From a checkpoint of a small transformer trained on Wikipedia: 14 layers.
Each number is 500 + 40 x the weight over its row's rms, rounded and kept within 0 to 999. Layers, rows and columns count from 0. Numbers have three digits each. The size before them is the row's rms in percent of the matrix's.

# layer 6 MLP down, 384x1536, rms 0.0548, rows 0-67, columns 960-1055
099:512492518485471563506481499516535529554543508534536492475547387558553433459528440557579493477524497559496431498504488515516468454467510483488516494492494505538435533497503518504568519446473455505524515436501534509538608542516486552506499492486458489458543483562467546499529526491472570457
105:453489528512510399511526517513513572507530527551404455467562483537464526484454487493525517534500560522490467478479428509472511482488462514494445637550482516463523540547464533418501503460552499453446543525471535527476563535557451517481431483493495492531518443530481503584425518506530518492
100:476528524496514471541481476491492442541506483498433503539524452457485421522538479496516451447502501456465528453529508435560479556492508458508508460526479520550492498488454532525542510451532512496597529544433481536515507500547484499524549531555527521567493526419516501549550500550510501522
097:410515444477472490557501569452485410468501586627473497461493458558491496509525490584470526513535508472475479513535445569523497474486489482421453353496477526562524566492464456482462530522528457488502507451467490545493558518491447464496534524549605470461502515469454471504512578469479505519
103:455501431446530446459511463530478398502543492494520511528505477463490529538494474495540549415544558449594542492447475482484522505467487498534543541499448519513488524486506473509427388539500497534525449468514537494475447516514537566449584442532476507538471484482456520537564474496484486551
097:441510554528385515544516581480503459576452478474478554532508428549547466479483508472576521521467490552496476473518434496541497503494522428505510508430493547437442554503407488476483499509498535499442450549495434498410519468470567561503475478478514600466502520409509477494502451522467519554
101:518484494505513426513478534509479546522489491360493587495476450554496441518547521449445514467550517540472492454529481456471510501463530463477479477525514458538489462524509587500503424535508511480468558454537495500432455458447570524445519510448510478546446525502501521503494566437476469477
098:516522500493564513514472571570481498508554571527473480490518442438487501522421496536526456507528465476366541501509484465493546489465515494494452472543490505512604573477457468432412526508522460527446530502433459513476545494453523546485392492454489524489488445461522562429502515489448464528
096:551558442455480494534486491557561475635520476505420509467408516549499454484596540479469470477520470483515483498505502481485533515461464444513440512563501473568514507529480445546535492488446461526479526541496449471466464481482549506516493523420468493403506508485410473567486516553467550544
099:462504473451519582466451479532473491515516494499474477415524485471548454499519520467449497471572511524423493500490517555494496515467521554510478539480574470531471519478489512541515529460451461516532491580470496506545505522546535553535540521457450473511529435497515481430479508502461434503
099:500432542474566341488489494533550480479486470440478469566528447506520520465445528510416485531511461466444451515474512462452490466525474439498468500512554520536497475488519449488558504444452504482524461511445444483465457463517457482526422503500441494503549529493503410523477544541495516550
100:436491465458520500501537495470442450469442554538538519492469529460445423428482478428515480496542464553477521477531474539472504548497542436483521544491530496531547589469514535441514589464489460472526547530447510535521542482540558501491472463484486404538419521515569515542495457484498470476
097:499448523437484475462503461513570546501431505519497516448472489499458557469467491439514514542558513435523461435496477608527497485503474484485550514457559477452502491472527523583474519522445483539532489517528530456527521501555526458506501438483480550545468466440556508418492512513449518468
103:501537501349520454447499476513483480490468543522580452458543588467509545494498548523469491492474523517509486436546487575442519517525544530501545467528405508493499487484557478502521481458475447536513505457515513445509489520510490498496475464491514519543523433432525542473600482494411485448
098:411498548503464441495558492488541518435532462478530550446590478480553529561518555499506559482477450462506513556509445477462462523484399543421465498515486470528455532494533498547595476535601490484532492529540534583472584486525529537494611515472410525506485436492568481532493485394499430530
100:520539489523525452483486471477564507489535556486520508492474495472421544471515528466546473457538438515547553497505541480525538489439455455583503504528513479411546423475452405542463532515512525497498475518540472533544546488525581454542548480461494539497410453495418534438530523517537509487
107:494431456474519501498474501558528524420519504540524496527547514476485492542526471465464529510514465466490510464559503574499512429467538535475517516454489576500419491535448396473528442518516583551488503525468474609474518504487471534472538548487564499523494456491588455569492493520473510568
094:525528461529543472441516579556514497498469455444480546453463495390548411495470553576475489540462478439481559485483537466529526573513455481447503508527537534505501467538413457509444476419560420503429500521469509468518551477525539475465487484494520476580514533478485559567496456519498503562
101:572454547547534507476515484444433446584513449465535493481564493530507408419507445506466460505525498566496506538442473557536408461505494437512457496473464438466575492491520532511563518528465523479493406374532522506468543479482470463618530454441472468562536525511456577473451504466501507463
097:575477465501459462491458521498503460471495483517476512478496516489454507457493504525596474511578451490567592503521493483500461546488467561535509412463553474461489404597502473564510563488479486494470500506484527522484529539524562565507513498556477483597522448471457508482496428512467453496
099:494533495447528469541490447477495453428500484499489498491485526534472457529547559533528539536499493527460548556518486556508478540501408469458514504473496550465475542453479517530443513475551495498511530464463543478494476508504536526509518509551487491509490558498454545485515550489487511552
095:480507537486516523569489508560425494518450516496483456515521471482557495479447554511487467507471618525452410520475476499444522467528499602518552520519555473500468394469550501422440487413473468509501516476482524564526446503486467470519472583383561529479482489484581451502509501495522445426
102:550504468536509533475569458476494449507473432542566518472425510471467505511563517483475503487477507465597550489542454517545525511559487484530503512475579456517518563465543495510465553501506487454566535469506506515512453522504466418494502517503522492544480529514571517491470442451434415486
099:502514601540503411452520504436491476508529441488508456528524437499427554496473462419563549523554491508613447527483488487499463542578418505462525465526511506534510515520541475496557495480473503519547443461505481523415551407497513475454482471617583546443495524504482464501494450467509481416
098:508503524500506555514487458483462490485533429497512494497520475463512442518535443537465503513489485563463544528542507481490517515420490466522508516471562501505544474515506436493472516502509569532497500482502481490515571454517519475579495531561549516513457465474510452500492487487500496565
102:463460479509483533453441479496508542492505490399489555509471492440450447547502451471532530595463453478500524470518548497498490470456464490501460473523457490498470437522477504513525581528497517506472520580552598438451485461471518480489567473532525489489577478479482516480542523470497497499
097:496456498442492433503465520498429462521566555486531515497543545579489491490519540493540475537422508507545576542471568484510508483459471465460410474426513542471521487500471495547515525562466566506556481595534528510511490527491460514462554502513487529442500470467475569527516484518523557483
100:521518387520547491460490481414525537528513434490469514497434515498528499522499527541532451402469550475482547480522540601523389563477561462517450445548526547534498486434492512487534485482531480507568549519518524522490539467585554456421506448473533431473484452564515489492436402496499463517
095:499505514498539492436435505539564484510541536498465539524548502445500458456532486484551518410518527523501531548476557548498430448558501484515438504479494523520583532546488533520475498467464518487440410485527443408472487546517467446491496443550449551476512492478458494501492503480561484473
098:484440545553483439483460500461493478532455528521417520547535524466478510486456488523553493488562468521506467560509449492492543542553503518447445452398525429495483517530475504524519492586477533501468479524484558508518533465549446493492542461514541489531521488532584451513524522472494462553
094:525526492418502455551456498525530547598552496459492454532429446508526447546573464523496493515511481545488474592493598495491491481495551520419512526511498550452515495474556549480488588525504553487469575544500501545520506575461534492539544476500599549533477444484500473491434544578514539536
098:469539534449460440533450550533576494489481511445484510492537439506511506473446540545479502462564445560539512477509503491456492482428525535502454522554518504513486472402500520535502550486523522443542511463486469524548559532516475567537463570516453548527475453421467456522567553482480462549
100:520457465447474458574540509482540501436458519514483492506521521507498500554523481536509482486473544485554501517534475487531486436480604534450479515542521565574462455546502441514493536441555481437579511455476463423481516459487572503515507441497492468510514546489485464468518519510574458517
104:505527412517539509473500490450573477535475571454409523515437544525577439475518553471506496499552512488573462469548499549493508540448442511461605572445515463512497501473466519573528506488508499539484447481496507560471474500540532516541516503597394532476413469528514517489541485514467558474
102:474482531506471466530519475531499570429411553495506545508495497527493585441490510473563535513567506506449462462512495519509537490538544548503534440502495484426514462489505503468527515481515503560474483536408518567474487493571533467532551570505472495555503534472505439468381537482534533438
102:513440561470466492506378482476501486471536437500510509579479495565519494465476511429559502556507439490442545547526458515491468563445505503487512426568541498525473486541555483508458468508487498435439565534472461528499500484578553431516536551511502490466452548528479520504465476427500474513
099:482501538505512472514496442435422543538505509499386489558579469428445537488485525503491536531517494485557472547509547456596511521514535505436509385521481508564416452476440504532528471503528465503545431550484545592571542526480399482444452442494415492469503457476463461491500553408546472506
101:464493415507478507463498454505498481469517490476548445501477549487520465548507538479431503534531510532492486415519478467539515485543512491475611464410532427472490492489513503485488487415496563508435506377552495506515473509461489420529439476415534486562508499501464438462438520534539513480
101:519538497522488552453503536471441455427462544560500459513484539601537471504431516524460476515477535527518509506468441532481463474516541476536500543412488457408494487559425529519457469450488538491489508512421501410514443551498456527528409578488505549459465480500502508434430514525520512467
099:456577533404481545514482482485493485430521495545479586550522592546510531428451585531491549478549569550524453435456532513521513518420548424501474491521485395421544582476510555426495536527506466481467478491444442481509508533485509454513484495439449510533551457437529482489539481444479505508
097:482542466563535531516449500486553471532504472492530446419508520526441476515568455548579531453452459537477523470489461446490466454473565513571442592549505492491531488484515548507475425405458513534459480513488533479507496527591439477468501542497450483490530580452518531585513483539496507518
103:452442533504481437531522513517476542487558522531489522503515561549485538500524517551456487503476529535582463498434542494517563551468478508556564478509456496497460436521507479505507452538446527549525471466479540473556526548476504459475421522501511505487571480486479470420451515554494557485
103:423569502487491549588551463520531553490470446452451539460459524561460524507464477487437563474466536515474536535540478477527497497426526464469484532499435488496473470465470508530543511562547519531452476463507517595473381486512470511519458446541438484486576548453498465524538563590465597559
095:518512555482552526528504507509505506434530497513563555563532490465493528617473512488455492549512538460482451503511477498522447473521561455512495429520450505482435522518478465500592479489474480497528447498478479525426599463554470468547418516551597544485520535458552497517490463507479486503
097:430494498509447486530450515484508508533478499575521439511516520473452435484482480487532472451446523499533539426519467501522470491487478551496535482425411512543545575544487521472522427512438539551439483485482437478469483509414489451498523499489502494499423461517573516514536518498511512520
104:478506446523503476454534376482491474431569530473445480530485525489428488506468484553498499469513487509534547459521438515464485522429537451484535506478500460530522515476495441517507512565461469491511503514560503543562485550499547563449518549508500486537561497497500500499537522515492485492
103:515554515566445518426598515486507445571503497550488519485472523507549525485487530530485456539494575537546460503495533479562461545471548486528501431473527423496438518533488512479443538487478487399484520468520365417573501459445547517438395520522483565437483473499473505489542504453564477420
095:474512475453498444562479508508471488478468520515500522488480511567526483473451482511477450399559523540597543488474501492497419576533498514465498557540477514456487472473545579532527507544596535489529518460569523472463454535478417504487503418500491469438452536485451460500495614493542448524
100:476526500465473493451509488422519530445501503415521530427490528371579453446549469446469496518520506468444481485469493516499430552559478423581550474441462487426528514479476544469530482554538551482437484482424484513466411505499526496501549411469509447513539495438527431561536562483493503473
099:515487482518545506529492492471508540489510466489482497587579547428495480443579531505470390495548427563550456419464509510490493544457495530461460537545448499418537544531423467564501526532488516433516486470456537469470532504516533491515492426565495574485499480455398524472488459513471516563
103:474518442495522522552523465471435505489501569487488432467465560596500457512559540522484469515554464509474487485474477481551532460418583519495463471512492517463428461508421515529454463514490494546555538434475578529538540562547528513543438577547559491515489512550484535489524511515473512525
103:470485455489472441522437470463434463467458481490558511495455446479473568435391468489487578451523464511511495547384459424545517510505505553521453473488534542476475534434488576468617525550524412507543445424553507559466421471496428565447429553517541424529477458512587477458475520554469485450
102:517540528538451509495456508515564496491426495518482508532476492502461544447472500484485421471492466416439443455563488550518534502504527468528464581515488525520498503589481538542540528503581396527554555533512474524487481449518597421517573484512543458541507525564554455456536435469419472522
102:451512450486455457469486520532545557529554451532543465496459573535543447524453552496591506420450509556540499451545535454498506487442440496449478504504557495509507500566506520500404494517448469536479500471476498442532449438520495477477608502494510430466443429548524472469413478450530501545
099:458528470506483507488502536590523486521481480472458519545457494525513477515486514483448466554460525520465512477506511513491532479525464466533513471475487477473504429487538509452546506509516571555503485497551460521518444487477492494514490632566494476469492538507525607504489504520512466516
097:558438522453495531452553518449452439459544468557482518481512472569446597471443389507532505524493505525494474554492442578512545556515522487577488528388490438509482469423523492532446555498512483444441509532525496524541515458497479566396470526464493442462479497517436521460460547445548469388
107:453446452483507594506452492542543550502491491531564537487484499433483489526493493503511542453475452505481478491484465400470575494510466477502549541430473479511559499465530528592481565439501503534470443494542563489525575505535489535487413511471489461504483362498485482508415471494489487453
104:489569561557528506541497523473515456474490530508552539448519576429425454491468523462449519479481510471519510462503545536530458477486495549493537489518533522586540466522490519515522512503533437484498438502488513577474501440527452476483494569475528567523540492464425440484494551472494510512
100:526446511480572546495455462492576541557509531490487501522526451481531539520467435473532494459501486470474532474525585462507486501477465540501560546491570535500485510518478456496504476447488500537450450483530470458483501486502479484505553482512587545498470485494502510516493536517503535489
095:554451492546549453474542468485495524573518488533535506557508471459515469500593498535470590503515500525513511523514503416486479490516528536511497495523508479507572463455510534499529502505545415545523537554481520466505527553543449493517524492542471545512511539563556529582463485520515487509
101:459489453437466543532542504479522512534458510529478508508448534504505517504495487502565478549502579492542511510525466479443503488463482505454465531454562508498436548578492538504553467457525512494519544442509496501483522530524504496437446548523536485528488534453517554524569435517477483443
097:545463481499465458519500525471549425502554576476468429445559520520464441547512477472484469522524536500509491507516500513497423527491449473581540573451470506458495511455455462456473502572475511478525511486520477532420482465443579458522522472581523477601555438487447489474455475552446537545
102:465442455493474495485505441539519518521556558543528491524497510501475545448424489522516548574545543455482567493454514486491483537555478485562575440460482485508505529533474515459481413460492464571521557500542475503550498555501497570364518494478461512517530545547535501538540458520463510524
097:409531523528494530502539516566473488459496486526492503503551499503454497413584388482579536502402472470425466505493516526514467419502585463478521515433475551579483556561482530509501511567498421478497503525475532472502455477531470537484511440484532552518509589479542427554491511501568499566
100:450516539485561514514508501517571542560493514531501500530516489440463466518595466511428433457468429521518567479501562509500452550446456555502558500518543460507455467582491476493491467509586512475589479510513414470514404508475449419549501497470507515498445478471467523495575465432496516529
099:535471551582447487495513483501506554449537464494429487472529538561557501464536542493570521507525463534560500543489529434537448412461468471459417506494530560455476451475539482482609461553426497500517510462444457509476541494538515508563483470461489483525530535493514482445466483430472518498
106:450435486537509503466502489456560480394464430480546510476538459425495458441473513516544505559561566473519504518502533546496428445514627478557454498510542392453521491467529554575451506461565435470429476551531556526471384507489499494440457487455519516389486509495473509498541470442529493377
104:426451515476529437529525561530449503537505532543479493474521518521462474463462489521539504543518504512459511458516442490447516541551527527531515507445438527440584525497473531512484505529499534557549508510479414435561601544500498556483522594471465499503516507459542522507565510486526530411